Each number is 500 + 40 x the weight over its row's rms, rounded and kept within 0 to 999. Layers, rows and columns count from 0. Numbers have three digits each. The size before them is the row's rms in percent of the matrix's.

# layer 3 attention value, 256x256, rms 0.128, rows 227-255, columns 128-191
115:525491530454467476492485571421615442468496563508485489477472430485506520548506421511544543477458524495482464429615486507479488520464473535501518445459506508507493454493457434561454497473528409
118:490434523512486435537453482475536510508547515476453467473498542491504455528434505534539565534438474486524526534466489504548487417535461481523495560497495543492502479517517501523500609477565499
114:583459528486502538575485506449488450568529503470531612468491545485483483525475522513528521550497514480500564477537446519450475493515496456557493537483486526482499466459501577575521545450513524
111:519481458416547523519522490455547505492488528482480432443522486456463484464540473482433489507481509441563522484504425504543527500533505510496524495523512554532495497515505494532526510507525470
109:510485481434536538494489529520484502508532482591531481458436442503518436426587506474476548508463532435435513484476481499492510510494502508463546485551495438513513491439443519462427451516488586
117:538488479464476486493457523509534533587537536456528499438492543430545464596515552533536440464522493596479529490460504469463510473549452517485420578514553507548510481456537445536516490505478516
108:428495476440446480530531535574521520550554454501474485480535493564538533518567533522512460518501479548550402507487426480489546415551511489427481444501496532541504511546474520545421538521454486
107:461577497491536527563530475450483523457434513517491520552573480544504495461531398505488537499469469415459463505531508493483534488435440553482473480566521612522515508531535509506440427457475513
116:484512487479458585511518464439468570444495507518448575460469515470504535489518466517450568542508535500543480547447500433533479472487535470506515504473456456433574429533498568506460490449389493
111:479499532453459455515468482505537514451578459473555522526504509469459456493520540436464559506427496449452448547446440545476504493545457528454513516517534546531465493406524531493440492571501456
108:462493465463487536455477530517495483505533411505517434527489504515492512518495515444528501484565481493565504576512473505486519520498467510470526521493462479478475454465569595482501570515393472
108:430488513452513520520533510503458467558476452522502531496472526474505507481524536482455535457472544475511522581485511500501427467526468486469474446531414466450511500494498464584541443536540467
112:457397452574578522437538497487485474477534497508398477505473506451507484522437497559602436467459575500505507426480484461553481462509475485466485516469511492491489489527469541508495511502520424
117:472546611548461544483523475568524541471460481491553481492508436515531506530533500582518490522439519504483526579551494548520505441515523532479452503510521495451552518489531516534545469542456569
111:531518486546465545513528552528457552499522478476484479463513443503489544518464470466505514513533579508418561437479470469443599492466460573469526542519504504467449521496422502558490493524548404
116:545422493534466517447529543561548507531533526458535487565535466512513451435469515534485485471500470531483553506448480587532494550504505461575552489508467530544484467552528460601517488502548541
111:488473483534469495478521576453493453506450553493442574544465475525519537431465478549486462489495512531488479459471485532491452535580489533549459574463505449502488498489458541458480511544502520
109:411430514508448593459499521522455580431522557457481530489523507453465488560485502498499546517522501445507482490504553511456551462546572520570494499472503517476543476519551511440440497488500530
110:433418467501474510434473513445416540527551553436444494506434510545554499547496470500523467467501467439465512518542462522541503468513419491422497527525460484509463504474429529472534465495520474
104:585477520476473505540472475600459466465457542503464560467513522475500542482532531475567527478546521537467437424555477554516504510530467533457478486497471486538502494559536404457490534502485489
114:512499536469534473488520516402517553581619484418496567495472481510461503511446462456521432500574515490464515513477511532446548483507473605561470378427473502528517560507494490544529514479517520
110:404525527445508529499472472486514487470445468530561582545501507502485530520435456507490449516468492533597462466449512452580531553550492488482513584465514505499548449458548505532519570492510576
110:479465528515531533487431514540457482482489487538470553546394543577534529512567629548550455522488464533520538522501429486486591513515527484469469479518550477543444576504513445599532445455522480
108:579508532473513521591494510503524507488515424519498448475539397476478554534522447468495472545564547497486531479505539499537440493520520555474543481515503533598585482411495490510529509550523460
108:451501543411543457496520560429438537518524482493446484485545458427597522549449554474483552442481434525566501461530509494521555457496540426504446510478457558474548544472471501496510480495484510
109:442488481485457462600501431579500515503400508528470494516461524515576522544477467484437541509493430481407604480511483465511514522502462574543527535456488557467499566522543512516515483550495407
111:543523559460532513578490513480541495495460464439484526510531533491428537502451516450565428505500489472488460514529532551496513485496522528435487513484527471464518537542537538456460452534495525
112:524507524558442467512454583502551472480540430522469576580434456422533502577554504444443542415477551471462486497483530540483538504460443528469474488589507512493523531422453512472497469493485507
108:568484448505452478471485477555465471474501516530546461467483469477559463526464489514484561508562435513473565481535468587579487476458545522497546466497493507429554476521513487434544454403473533
# layer 3 attention output (transposed), 256x256, rms 0.109, rows 227-255, columns 128-191
110:504467527508443495478494456383570438459500540493518450493458416531550521510443387538556529468478535517513513472577492475477490552460571548516504466458502534547505556503501458552486482511519456
118:444496539480476439518459490493469507536543555529444461507488563472531442512437501515565557519496515497584529514468563485568522422463468473574483544542500547454425468536516508464555593506530522
106:547448532519479506559461521480544441574559471496550508498517569478504478493473431466499508570451455481471533527595504541460473525497498568542489525465493468517507479456520540581516568428492490
110:546501435440558527477501474422548449494506509493498484448497498511501466487534473503497491469486505468535497506559490491521512468500431450509431438468430625504499487523503489476553564555499456
113:559451447502563511471493550491481518512504482536538439525510488508504488512533462513522546480479527468550517491513475497479547538443512486516537505517406490481479497501484467404414390488508554
116:505520542504477504481481537550567517580544545451527452439439516425589528506491511545531497433559489567485502529480513433528484502552424513507483500556523489548553460473490461545527506437499506
112:404456540440462470603565527533557475538535517536478500490541488520414489510526509535539523487497535472507464537506484455465514407526472481436538505488529535576513491531505527517499573513461514
112:447545477469527534568518434486535554454470498523472506499578423568464485511514442458473434483472539467482446444508494476477517472400473531566499469520564607470533513470512547526466500417425527
119:456523477468483552467493483445471515457504407503556516551566547444560545524485441574451537530496559488489497552487465424474500468500497575532473544407511463462522470547458565543496451511419545
122:486516525558440547532496511453551461517532491463503542500472505486499494548507533410517571556498522464546454508506493559521555511485478485496473578549456566506467447445554478509428506516476438
113:476529519464483572435468474550480503470507465512441432536500512530449523491452551447472480512554513546626466497487490492520472423483451476506517510529540467460497481440482518466510533513402520
110:447519499503488537513469493487499490516481521501495459507435531573496492509529556459442564447503486452579499512453504496531458482506539464410438520479393535457488531486479504564534445585559509
115:447466493518553472415506537541521483420502536497416500487481524535542498491529520559561470487492548480562485456442512421511532559507482489499529478434489503477498460484502513499482522510583476
118:439495556457464591452526524539511544483464532491557484447510492521508509534551518578554499524512524417477543577519530537550556458489503557485526515472466519431523481455534470448555452506453496
112:501542484535513497551510544572473513518524493481512474421522407494524603457484465501489476507477544494500515461470461480412599550479488497516526623524495517467454510544486474548550503521536464
113:479471505476480477497491530560571508527483548487480494547489478526451495454458549494535501470502499509512513508446472594470487543424549469639557467538501560486476465527504448518508519562480516
114:535429497542483501435540554477490448483450509484486556474506480541475516458462460589530507507497510532480478463469471508496426464573534465565496537525515478530506492476462499475506519594493464
112:435378551531454615477479532588516562411525540476480462484456492461490448578523526489485522550481464439502413524503536502506544507513564541514459477494546520500491476539527490467515492491504523
107:409435484538444464462502488440438575499519505451475493516491534512527465528523476503554430470464490489458490503548487550522433507507415511479463531501481433498499512452423532504474500499480473
103:544482529539476481524474507558504425461458489449460556483523539494518574491470508485465505446471534476450430481569478501498501541493509515423481485543516504493464482558586495467457481498510494
114:453509509458535488493506534447556593555615467511484584487497476487438492476463503487476473498572552524523489504477526503530542466544459599517470382478492491514471529470502454532506534490530459
115:422512484504577570496496421487527454573482450493484539593519518477501541522457519486505468510499498556521466444421505488562472557534491509503507607473546527551508457468543537490521536495481541
112:497488581524539555499473491574487495478505514531449519530452537543476495449515584517525535498464409549508566521533425485524527450494466489516528438505572447526408570516467460610568456435477477
115:538514425508520544531492484509493476450503461448548452508463477508518527480501482461489447532486567484534481471521465558485492578479553504459502483507542542578568506490449480499484512536521511
108:413468595441481475501509468465493439464508500512491489478543457487524505564443509489509509435528448539526492443493501469602512505498556422482482510515509539432507518458407477563539489465467573
110:473495537505466464596498478534489561452416488486559509513440509483509530501447519484458530493530473481467542506520521441485460488515462524532536515490482532429521561556531494497469453506560374
116:508471571523511554580500531537519479537432522480459576519517535528451546545493452499522451608509504486540399500516530581492526495464519508440492504499520497443511525513503482495446459474472554
115:544500540522417500471440547483490502493546481536495549565432454463537488516524526433503532410514536449501460510519524539521562497453467531431483497564485564488481543466478488521420496485450491
108:498557502527500500466492514552482451512465423549514526440454503436549436515513533504464499482552457539404541480482499594544530529454518479509646519485495495452519474512506476446549425414556504
# layer 3 MLP up, 768x256, rms 0.148, rows 0-77, columns 128-191
104:563462445528443494508499516491477526421548531498485488485567473550530498489548463456458562452512478500464549558534515544438508542607502496551486498481442533467397443524551549509483547542526437
092:460485486496507442512499494520492502489535490491441511537571516467493516473459595474470503522486497502505498512553602510594476506556478484482493490587511498483548504461453527516502501531452473
107:535514502450568527498509542477498481502450492464502589511494449498529514538506514434557499541498529526486533490456516511483538520450513542444540481490562445423481529512506510514548518487555487
103:427488564485444528456494523504500522473474453543486471497497510551517472536529526441488499512527540447457534506461495519551466424481500488514490482474465484447494516479534464508548522470495512
097:481495485487546500535470439506557500451578545510527476483424513470448564560496474499459501461561436452466536449468560564541537481522561436527491467508515432482470459493559497464505506512452481
102:563514506577459461536555516542501438588558507509555441543488552431482513486453495494548499455517563457473525551503441488522452545482549471605488469511500526451488453495491508550508440442526597
109:503485473518465428491465495470546453488508525445536541477477543549515504560493535518535524471520520541486529473463522562492596419490524445423557539503546540455396531499444445444462486464473440
092:483518536489471439478523507488477458441435483480470507490504492586511538481495450508553435402495524482562608512546541488468485507584518530513477481545570491476484495534454534453427438556506380
107:472586450543522448463510536560464546509446492487483504473533565519558523525521526451451468517544469552427496472493450375553534459493486488498529491521502513422504515490510622484484488528521553
111:498543446493426479451466525463558495456488589551554497434532511512551488498492491495554540434546495478481509447579527565429452506505539471506531500571496480557491490430494550511529501481589437
101:542507485494524499536456513505535499486476472472562521492393490471426564470499484540530403455477488559449557470496532510560579433533498494555546566485438438547503529473611513510480541476506479
100:515472460509532563535503438420442543518531512472533478482522475499540463470510519515509498483500420517506452531620553499542572526548522476474431443559476462447433510445500488490473501512501466
094:496517534488504431531588496547495555453508459499459500521516538545465507576483484483526575545463500514494511512503457546595569481518521488457546496506482430443487519561574535500489455461527498
098:513500493529501451445512619524576509504464489504489501403489526547533484471489519461514493481498454526521484466571513533517433506518497501452498494488480480483484518474548493459456462472560437
106:513509530452428511481479437477457501491460480506566503477503487520453521456453439473591540501462462496515437530490498523543447448499487546495460523479508508543537529420442530446514540391576519
084:500544491569473531486550555467530526525485503540481553489404469545470488487530450513466484498526460501448543507496505459527440461592503469564486513459422530527499479522487547547502473448466518
101:535466513526473485553447515453527560565468480518486508470449547491489491491436452506495542514590509451523511478475425479476559503494513452476575518510564464479476475505548456450469528487532507
091:542473512541451527481509501461493510495499487554507506541408460431534517457531449468529488572516568471506516540454470436531458523546486515497502463516592537476502466491548525445490566571514555
090:447526485489498536402533469456506473554560475445467531534465466548492530464489512467390464483477508468500494454528568528471495494515441475532529546487485535472430492526513503488531440537507547
104:470483468529530497494475414526405546528507461536518597499496565461437509494548433583465524438475550521533552466555424496542505548493509478522471531470529411526520515464541521495433515429525508
095:492452469485443464454521507417510519540460505470452512514527425498528519467487498491589492439559485549528493444474481514477440484495505458505452502574532504508475536434519565484501501449505500
104:515439511564527517484562496438509502431485547475513485458481488514550505581551553527563421475484522530449505502540520503473481446448517520499539527459443554475491521493508502478423483491508576
108:462472479553474493474529460509521513450494600459481451566501511484510529482515463486512506512453476418497525552422481620476523486461433472554461493482471493585482497462570541487527481517478517
103:475479453509471561503425556479466637490519526479449459453536502491510599522483520440515514459530471541516541531529607483487481513502450482423526546530491490546507548511466483462441541470445481
102:475471605461506564495483507446453447467494516544514529582538490493425499496462433427495576529424428539476457512536518532500515473544480520488490503464382469501423476500495512511535468449475533
104:471567488545548608471504571532481450484545520479512480491593509515502473486520476517460487509545500475459506496389487460546510494421450429451480541539448478491493582415428557532471530459478530
094:466548511489413505401542498466522494568500495491493523478481497444461468500450500472515554532482510475508525468493531556509518450543472463520524553528536498503479510511511440511576491521525529
104:441557502495506523505505495393472503441450415441466565491565467491489427546523485456486474455505608421481487576543444555418435536455465475431530512509529507521540571538488507498538491560535500
095:530474458476504495473509533531529527445571507579477484497496549540501556516472530463480478495502521540450443475461510539494497468576598450527570453508513494494486492455475457501534561478540560
108:491528533509445530479500489417481568490497439480492492553465480511451507517495488494495501554540501542452453494507492533433545431580461542479540424467554480441563484495521510491493537493477538
093:491550497455533554520518495476519485455450502523490511497463502426576559493531462505454485507517490515532466509438624477496541484518452447442449478554434519478494512549526472446526563491535494
095:490468561479567563488454535436528522462557480533450381476512575519440454547589475456583586562515514544511549474513492519502504521448450576502468434527501510488498449511435483452475498470550463
095:572485507486551495440457489467529499537428540437464535441458479504567515517486477472473453502548548516464533509475525459489507453486535489455559487506494501508489553548465481489499493514567482
096:562464514483539567488471511516522456421525552550473458471477533567483469547556500533505494496427522479474485548556500540496463500467425460482559542468479492471477425453503448529509536503574541
088:505511518490544505507577559467482526513487518502446504467448412513488491531525504427477476556519481512505447546568547419496537490473431513528536522535550463479415542457539460444488494423505433
101:439533463525510534487481502498532522479508475514496495457534496487528454475573543461497503457537522581485429546459540505495423457537496524519566477446569539392525536529572465521436519519542519
086:501451495438490440563507496511513492515498591500512471484531536469439541519488523516616465534541526463521554509455475445503539502496481488532508542473473495452581526511541433482524499441480524
091:517463504422436493512580431473507489512437468538419526430505514493568531588449488473512501542501466550518566465436500522505451499521553514457524533487517486467495553503530512469475531513508475
103:504547522572502467522530429519433518452491468440450546501484441450520480522476452580463530574496473525499524450489496474460549513559525541511544525493473522447497439565371490549514474477472486
087:423561457520503622551514511521513509539472471467489550551545508448523522490459508499430556523509507498568509506502507584502540475495509497511568515488557510505563525379421530504454451552478433
093:527508516456486484474507472539482515448525523479508440395511498483475482540519448435440503444458441536469489467529498450525506472487513501556554484547488494490420573518462423569486534537486447
105:484499492554508430513525446511419427477479507461552525540491489492555612544443448531458468485492501418523500436487501505523520510449564488509460517472490469562503538519554437492542467555507480
098:513518482511518506471483438479480444508531543537540489475581529501486569493487467481471493428495463535582483465475470528443510423534493451550486487526410501497475505522483514471527524563539547
088:521521431603526446482534522525550503509484522458498517470487490460513516480539516538433474452503519475418573528497481469478554495548545513526487545456500480571445515460503513532496488535487520
092:539532482510507528514528501509470534573517470428499455517417534516504507424496478497529492477526530474490528569542527425425540401500520432478550511601537499540466490534516483507508467503461483
108:555517478575468494482617490458548526462494475470510454495471482491526430518579532471487539447495509523502458529549510484594442534556477444533530536505465497524461501478512506525518499564487547
109:442466533562428381489571441467527542437428499509487443531519527490472448522471563526417520499488467572427472549407556538498493481449520491462515507497477465453508490484531514519469449488591517
105:482531474485461521517463453416515493488501506486447443491537569470488457450525413496438456546526476514464462440578457473485524518516443464500509545504520506451487482444429517477420469462437476
101:518502448507589481499512531499505485510527436427511586529522493503447444514553412566408439496406459451482487543566554485430448515469466497452477474539491471525504478524539436509522504527524504
097:485445526526497499540424472509520402534542586550470566577533506506493443568515534438388445472565529485512476489463500438482515448549459594524565483567442506607459531479576537465528541518535566
102:471478497485464483502479456548515518526578457454542496520549473513499500442516564494492512500553509498537494562548503546485487518545488512515513566558484495551502503495376501465564527537532467
095:468491528418459482484489506421558477511517465524522513507536498522431504442485532507491470405471491509561503471493510530529447478463469498541444502457494506473467364523415451470489460506501552
098:473479480527526527533453454482482505567500561505570482460480530478478514456426448503560507505454483455511449500540537473425484554557509499480486492535529549519501506495552508502461487450596523
102:494573446484525439446467517505539544534444524552489521454551521434514605535527460393441474493541560498495519529493515473518533459522479491544485535473512538484471510512495405495465531505549569
096:484498578505528534436520490582475481516511516533468538474431452575414440491480505517524475498473477545497440470511432449545461480516510498545482476500415529460445448542464453483486488508531532
100:469471511553471515464533539515486504478529541471494500562503538426465575527445512481533509491550474496436509459458434514539514474495432476502528497491439538445531535540521441538457463543518515
103:485539535517542524502548531606477593502497503533518554417536552522502528515485477550529522530469479504472514539471494540517509459461508508466473548554554556550510465488433576503458475542401465
106:466556490527457486476456477497546543417510565562574505502496510434555557486545580481556511511500525512568472484532522468480461398526502537564536498525520441508511517518438444513481491556503515
091:495532474463523479498523509488487504475462497488495557477514484461495483457479554455479438602445563483503510489474526449470535462531476469500507424519477478531487538511500544462423487490518523
106:510508465444466504498610424459494483499545473397510490519483494472518494516523481587525471548473456497509439510520509549524519463472505548516496535505567481534547453453552463532491526484520416
111:484562575520472489481574521505447506493466515459538578442513535439448455465555481532467448520498446560481513487513525494542520503500419430553447438543519534452556477512474474433502503519457477
111:467547475532530469494483495547502522497536519432495539520448514504550517542542405488432482513454482482508480407512504479440464498600487539531522560446430497501556508570543466456549477508507387
083:532423527453478475500511536504546475573499545553460513453519535474483519494517540486528444456500470535568445500482541457484450511531477511457509498490492529551494523480583405524525579547465456
074:503540478521478495472554490420492410484538509498488516529519493426507467517428506435498548461480527489495451455463519478521485419529453524524599506509574528572468436447521542592491515505419476
101:444535535530405466474509512447492559470575583522514557500484534529483485482504466491566505576521443459511482512497484559553494479521466493540463509494493441445547485459471501461447487461518508
108:437481473392540504382571517455475511548577549520568558489567469563519490470527464529513424511433483483508545585539421471458504513485550527510484433425476451457530442437524478467470498482513523
103:504486465577545542451531464548444509522473498571472522471520434526484468458478473487501489441463444546456412561505488520443541430489540505504579519519517489476536536468557510521509490503527495
110:473517525540525430464496480438498513444578464549491527503531483482504532512496516500551420495447503464535557476482482449552513449562430528514526523456474541399414460519500572487554504540592522
089:488502491465521485406387528524469461465500551495500507466412440519501551523465488484481555432548490494504513434510497536546431546499493513548553556432515459505556507571574470484495527549494497
097:448506549483546497472524558563493484526490495468533477474462555495490498416436501458556434488456516460536494540534472541515448589442497492428543529509401547528469446503510491471444463506477476
104:540533476515536500480532551495501442527519549519536537495532494441461536517467452444457489478492495490548551513544496458429440515481557464478445529439502526534467486467445528522450446517508421
097:464544443477523495476433468465545493500523540456474503402460504509576512555465517509507450525487441475512457463500462500490467541502462529546494460521453522544517526480401502510505459511493482
104:508546582439438530448529486520523483469460494550452521402545531505481490464507490477513468471498520596505501519552547472479508539434430452553501520534411494487532475480484506449496471483520514
099:500556546516530495501477518526495515496500532468530525469447534408544494468579457490451483511524486507513444528500473487505430465444455542477524454541498470510512466463596542461460458514521500
108:449524440530459455565488564447509482446437554472495453522510514461482464522540529521573562470413473565533503506513490518488468474497479456515487527616472530493471432567466544443479506396513474
088:493487536489475532440444465509432529533450518457491549478497449403467550497458427489538516538480460482506518618529505531414506481521532555541506538463423587470504536505540496411486412483439435
102:550462431532508507505505477421492452538483443509528446483481451504495500542542427501466527504525546567511508455517545518434461557544498506534521509497467509580493454459524534478521467438528482
099:503450490470448523470474553454511501556515500469612499492569481416462546569587477482515523481456520539573551460572450507447559517440438516509497523535459553445519456497487517425512474474438486
# layer 3 MLP down (transposed), 768x256, rms 0.0798, rows 0-77, columns 128-191
103:463525457462511469519465516527486523480539546532495502476464441495509516461496553464494529547535484565537512506491436524482511561531555524505528459507491571511479525485512566527439447516520527
091:521574455544432469443551545453546467510528512481488483473484529545570496514541484545540486450471530483503539473536479466474449559513495455445489502505481495432526499542541487562483413516523486
096:503530525544509506495465486535566521511539457548406545482489425467513421486423502533513496487458490480499576447519518463477523597444572500490518508463445547496541497547531523595501532488521548
103:479478446533471454463558527543498523548537513549512456590433496516476436508495469492526452469582533472573551554529442538450492443437457574516474537526542535524508414597551426509532506433544440
103:460506504520466447552502482521533492441466622471525522460499555437425542586517505470541505551475454438480560501471462524571493499502504476549523508508533445523485453539529505480493512574454524
100:470460492525477567499404486521452476519468524458467487439374486474456503466481516501429558469542421487593475418447458458522424495444480463521424519545438458480413470536546472474534453509462510
104:495493507494451451511471541519507536528515460472447509539501479512518433518447521468575496479582491518497518551486485507460507468519422438449478480517568462521529522467477482455474452511520475
098:508524502472397486540504521553526515485593434532535525534513475503541519489507462482487515535526514545455476496484463510494506411536543522501452515531515477443535528438504514514485532495525512
105:489507454501483459522495531522461462493450456472497469483524500553465523467535408542432436558445504450457494468576401532496535560467488517507558493592533488442494499503493545585490495489521475
106:495436565489498477430439511486589520493410537416553570527518484485415500466536541489539530438473507432519533489451477487474513548527562565444488457505538489499496504495521496541506519515515440
103:605529464514507458474515527504421533543516496536496578462461503506577483492513474525483496478533469464505503462445518515418533536530583468481554421517503494557527475517553499518469546434511573
099:498520480512520588537463462438500459579484458444485497495517477443500504452469511467522540513527501537497487504497563531492536560535578501557480542537548539472487507477536449460481474462531516
101:483477489476448440452510461457551494528510509491486392535565538524419459524450467504574512461500489457543503572507525534474463509453492479531493430526532555381475467532492463538491509555618524
104:453536508496471441476460446450590497487469488582439492482529474479513487466481492475576526447522473547610442495501571428485433522570526531465488492475435515513450547474515495590474504479561490
100:480472555434405496566532522518409529555483486497521581536553476494533493486530489468519493490503472493422599476513484463553437509461472463459561467543495539457485511391517507485484552508547530
097:490507508509574540565508409490509563532493496593482487499510482451454545469518490528457498427527462488503536552531508539561514510545549447510541471544492445510494568444523502526555548550497532
098:502432569490438472500443551485449507533449581522544425508560443481546456518489509481570528473521468443446542501456463445497518573457527471463505553457502513471437460406479512424474482493504533
099:468547549422524457448517478559526549565484424550483502457558491433508469448523504516482453420490460575491487576550529544474563501485513520507500491529539498488460538450485514565518473529549520
088:485549418527530537549446525599459542495496505510447493489477562533500461545501484480479481441525494583528435474534475526555527464532543541592510464474583497501490506455444445513456543510494515
106:444442533501410493548469517536474519521444572543452527500511513559482485530517467557484491449507558562501628488470453469560507514524569477454472494500511437463532521434502467488549536459503589
096:482472496547434487471481526573472475467479496498495562495532524440483556475465497469476525557531466490549547500446561445468514467546550528534522539461523512516543564448491486500511479592448518
106:496562479489528558548471538491514422488558541547608496447447533524510511557487582424585521476547496507488529514495515548514480486509499482529525483523510508586474409493575446496451496499527542
110:585446514559485519526527559457429519446429503542450449451440523546527450581574507508479491455546457525492472517413506515469533515513474522560537507452560462561505515474522480564441511464475476
098:516438470481517527440427496486503525447547484520467528508526544573500476548481446484496463504528532459503552560492485525495482496526518463549526544445475478473498576527472435507416483450513497
103:536473498550518489477489531480506474516465477439511531531461478513531518433479446498484515511542533549460517554427483556504511529548482548451460530537605542539525526473467502558520470494542541
102:509499519469480499451464483546509453560504503469489524522507483480470505472455512615515530557438516485466462546555498484547432477590469547540485533545480537498487585490451486507492485450497475
107:541509532490467484473535499487511510506514493510469488499504485526562510484520460490509515461543498529457542512486460424439528521460520500490545452540445492572398449495505518473495518481446488
108:521507388511446480434511475453514486456524452565499524499512539459429509493508474513541561434440521471565452521515484541502500529529441554469483508436489562510513492504491468459535397513531512
095:561462534538514505511568492550458556478500482480567500570478495476516481538442481509529505572436446499493492552477493528503488520586542469494421481518473514529507564577499551490536526512478495
105:567494588483493466549498507491501513492491471504548444490498475380467464477489492502470553479476430533579498430479563513561549495428468577464488434572447473448527503534453495567493513482558517
094:478501549415472516537517458512413471465472521531452448502482449469529515528547417459434492542515501505468472487511400552480544545455514482502414560512480484501525545540583470457575465469462499
100:453474541482535485553471454496490557510404499462506448517554445556454464577506544501529552534484519508453522423531483533438487492511514498494452447511432500526497502559497417526536542484472463
096:520448501457527572480450524500513457485430570530516472432444544476486509450531520449499539478487564488478447467485439534521468456456548480434478489455517508453456494488514540465552453472522461
089:553527498501524493497503519487489490529485464527534520516539467473436455429615473506486505439572511514515528505519452483521494536564578476521552494546566541552552491490422511487499428485450553
088:498603510608483547463441532565490532507500531505514477476551450487481527485549543493525451418484503522500529470475521530474502442487482522498472438467472395482485537440533517554440468568503502
093:553545473441524489601490492470519452510507515565410448594460492517519460460548438491390481500514491524501534542468535518585430575468469512533524536431486562536505487476489551504566580538510521
095:508493449494437480532507393462524511501456463409525404509435492509449498474522510531530491430526517437502538556497543476464458534444474556527474475499499512480623419522545496543525567513531474
096:450496519477528496471486501452524506464494491551463496543529451512539450482517456488505486452557486534516474433554406482459530521502475472583496537497575528508490435457457470552541481521437539
102:519521558539490456575548457515486485463439512515584459579580434428513496524496528539490552496481515488480480504469545455510461484571455501519554464496496462464434553526478486507538465520517454
100:502451448534560457488450497537534520421446483515488461563459526502451449527473544545552507487504442486448542493471488491494495501514427588524445461445495523523535497496525444474553529522454491
087:490440447484533452546475502415510567465520437544496462497466433520451502469570567464524456506526536504386531410536527494492471533493531541530489540527510530524498477485549474526550494476476470
105:468492481501482440504545473496516419534488471402520474548450492570511493528454464599457498549521510542494526487448479502515456572483503450501524497538484472512409524476516422476496518470494451
102:494591465487499492505503510422580494526514523534506558576499538498515477548525498476459552487484542587457458493499522535489540524460509531612475535453484454438517518492429527540509515525482563
094:451514491486431552431610527500494529508449481565481516529537561568443521561520478494559530514415447472455422466491507558494485504490421466447499485526491511562522507475451469518461452457538424
096:473433517536481504415491523521495533476402506562545506410506539507534525532438488523507560502563548522466491455580495541614519488514476535441484456447441475431503471464443453423466489446489559
100:506497510571498556413538445550505444510521529456495518456471486483599468505478473492497498501482514437479555452479493451466524490573512537463521436467546539448534536456512472474469581479531521
102:469504523539474457458525507507556513476510502542387460531463445507504436493442516512489474473555503439474537495447482480521490513460492508522553479488486485464439449486460515432436458510531494
100:479483551480546541507469517523474490544523484511446496490489494481468483501451542512444516486539456564447490553489512488504568554497561529540549569577512483490532514532371561521550569442380468
101:629501491577501423493549569569462421512520480535454540479478499537500452519489476482398494572482488478538551497547546488498503487474505594483479551542502487486452492498473450526502500551522421
097:421504531453543446561529453526471537490435465497492466447532464525444509509529503519499500505478517508561420517532494552529535406496515550521495488618489479518516483553548543427458422569495494
095:455408565529463508469450522531532537475510516556546452459572448524515521514508537526518540554496429522467515564493510484462506464456541477463518503525485603525523497423493516509516470519495504
096:539470559564474466483514496524491483476556499602464491551421537560527407481476506534540531590521480502522557483505495529470503466554541550461441561437470611448515547516504510535466580482545547
104:480527536447470516471514527567495465520489449466564495514540492507502480467517527475479514467446476522420589563536397434559520510476431499485534495467463542548494504441498420450570558525530485
093:504539512464504508465521522547504472521515517428489442575481490482454571454543487524545592483475493503486491548501564513588556532417508479505524537466515557618566463487487451452448541575483538
101:541501481473520450534514523390519559509468526529499505472541511483587540530562560536494522631491440454529561507491445539500524513513469438499511526488517450478498453469460523486543542513413469
094:547472486498571525458499476526494480496496513466418460511485556518443494394545427491513492528538534501487499497472532522482539600508496493547538513534532544515516424496517550519490490548433510
100:502476545490518511551446457518484490475512442442571435522489439419523541532489541536543522534499491534542489523522546507506522436508487518536548490459536502502479521516519557472527526485489533
102:449490489522476456548498505486488446465528526519436465554518455517528474537547563568500546552484531495514498477554549404485495491512531540529451472524467528478506551458514430537457543467471484
090:519550462537503489489503615528509581472480465532472467497537482473513488463468487516492451502492489491519501443503410470540524549465540482442568500501485541448507509470523473552465570558497537
104:523559515542508559466501473494468519492507453464581483449560533485515507535554403531471572540538477559451472473474465503503480534506449523487574471506517543572485528498506477456525508547597519
106:489459498489569545429539525553526523484444478422526523486472470453458505452531506507429461495458511608464554467472477480586496470546565529526553478568453500509524499563472404466510466551545454
101:527498459553558489427499514450467518478492451415552570472475446513555537471523477534432506475547492464498506481513442493543472463525532537486579538513468541501567437562521525503519593488477503
092:483466457476445434517567504511518524535559463464451549487526495551523527470556473494520488436528465520461609527447466481422499496488464477497491415530499500489611582544525402476544549487432438
086:541482508469530472491483527477513472546492489538466518546473517595534530479442529438479483511610418507519581440532503458539535536474482430506481515494527566461486462513486486497542555519490539
094:520464530369476477481536535540493511587493461473532549587550448499530475454471492544541520495493541432480558510500525528438512415504532453482538453459487541531543490474461479505504547522565509
106:510520569473520559462459495516514527467470516556483535542498516464506473477505536472520506544519526436456511505518461462472486501502495560474455531496608444515487510537513545495513486403480538
102:507464418550501565456517465482461550536474506487439434476517509483559442484490532450485436468470433535416490537471546506482551471469535401529511547535519513450487449565457515496518491447456582
104:525569518522452397478516539585499513427593519524467498546459492454445581468486502463605472471503511481555505514480456518489577492446544514572500552407501563507504479435516474500585541473495483
094:553534522450448438479494486404468458507451503530507580488492483463463525492481515476571567468484508515511450484446468583509504484441480478556408528454526519509447486574536490501474470510529520
101:526517530522516484478546522472541468467468494518519484535498549506537560527551553417481540493511428427563379497492513436510493483566479452443475462540485484557485418488459451509477497491521541
102:538543462532531521498481537503514491520486545484545446523492491491532489528550537475564440501435540469455529487500543589463474532540455605464441546477541504446464451443513375558511523538422487
094:475476519519518536569431471537539485513460466509525450484537540471535501447451512525407442533487567515511513526499420543515478534486467522521519493474478540512457468512572544480472485548480501
102:527477482541488479477479558494552500546473504478503473467490463541452505563535547486514467544566561432493505528439516473437459513490495533514496498525509517506446463515435392489566500433571436
094:506479472560501506538487429502483510410514503513563484471458501470562447478542496494483508569469450480620590435513457523442508475507492495476501469528507469472519483410478486469491537511519480
100:468467518587463520422437545546557524446428461490482469522426453492459541456472517552567513490502498522485490495476436574519544501534513485482490483530486512505491555566498519507511543490494472
091:559551508575534493464497574475520508480404506469444523546523489506437511501509580516584511516481532504581475543556424456535452477504469450497493473534512491543517466461489539558514541545476417
094:494493498463496550549533504471516571511552442444517488485525530436475483487506474505453488496528495534483527517564467485472519565550569559571512519466484537495588432555551546528531517429488502
099:509493497430522594539509522444504432488467412535589517534506526508500558556466480554536467445442430464477500496520426500444541524490516501517533510504493461500474521450458493457443602582525506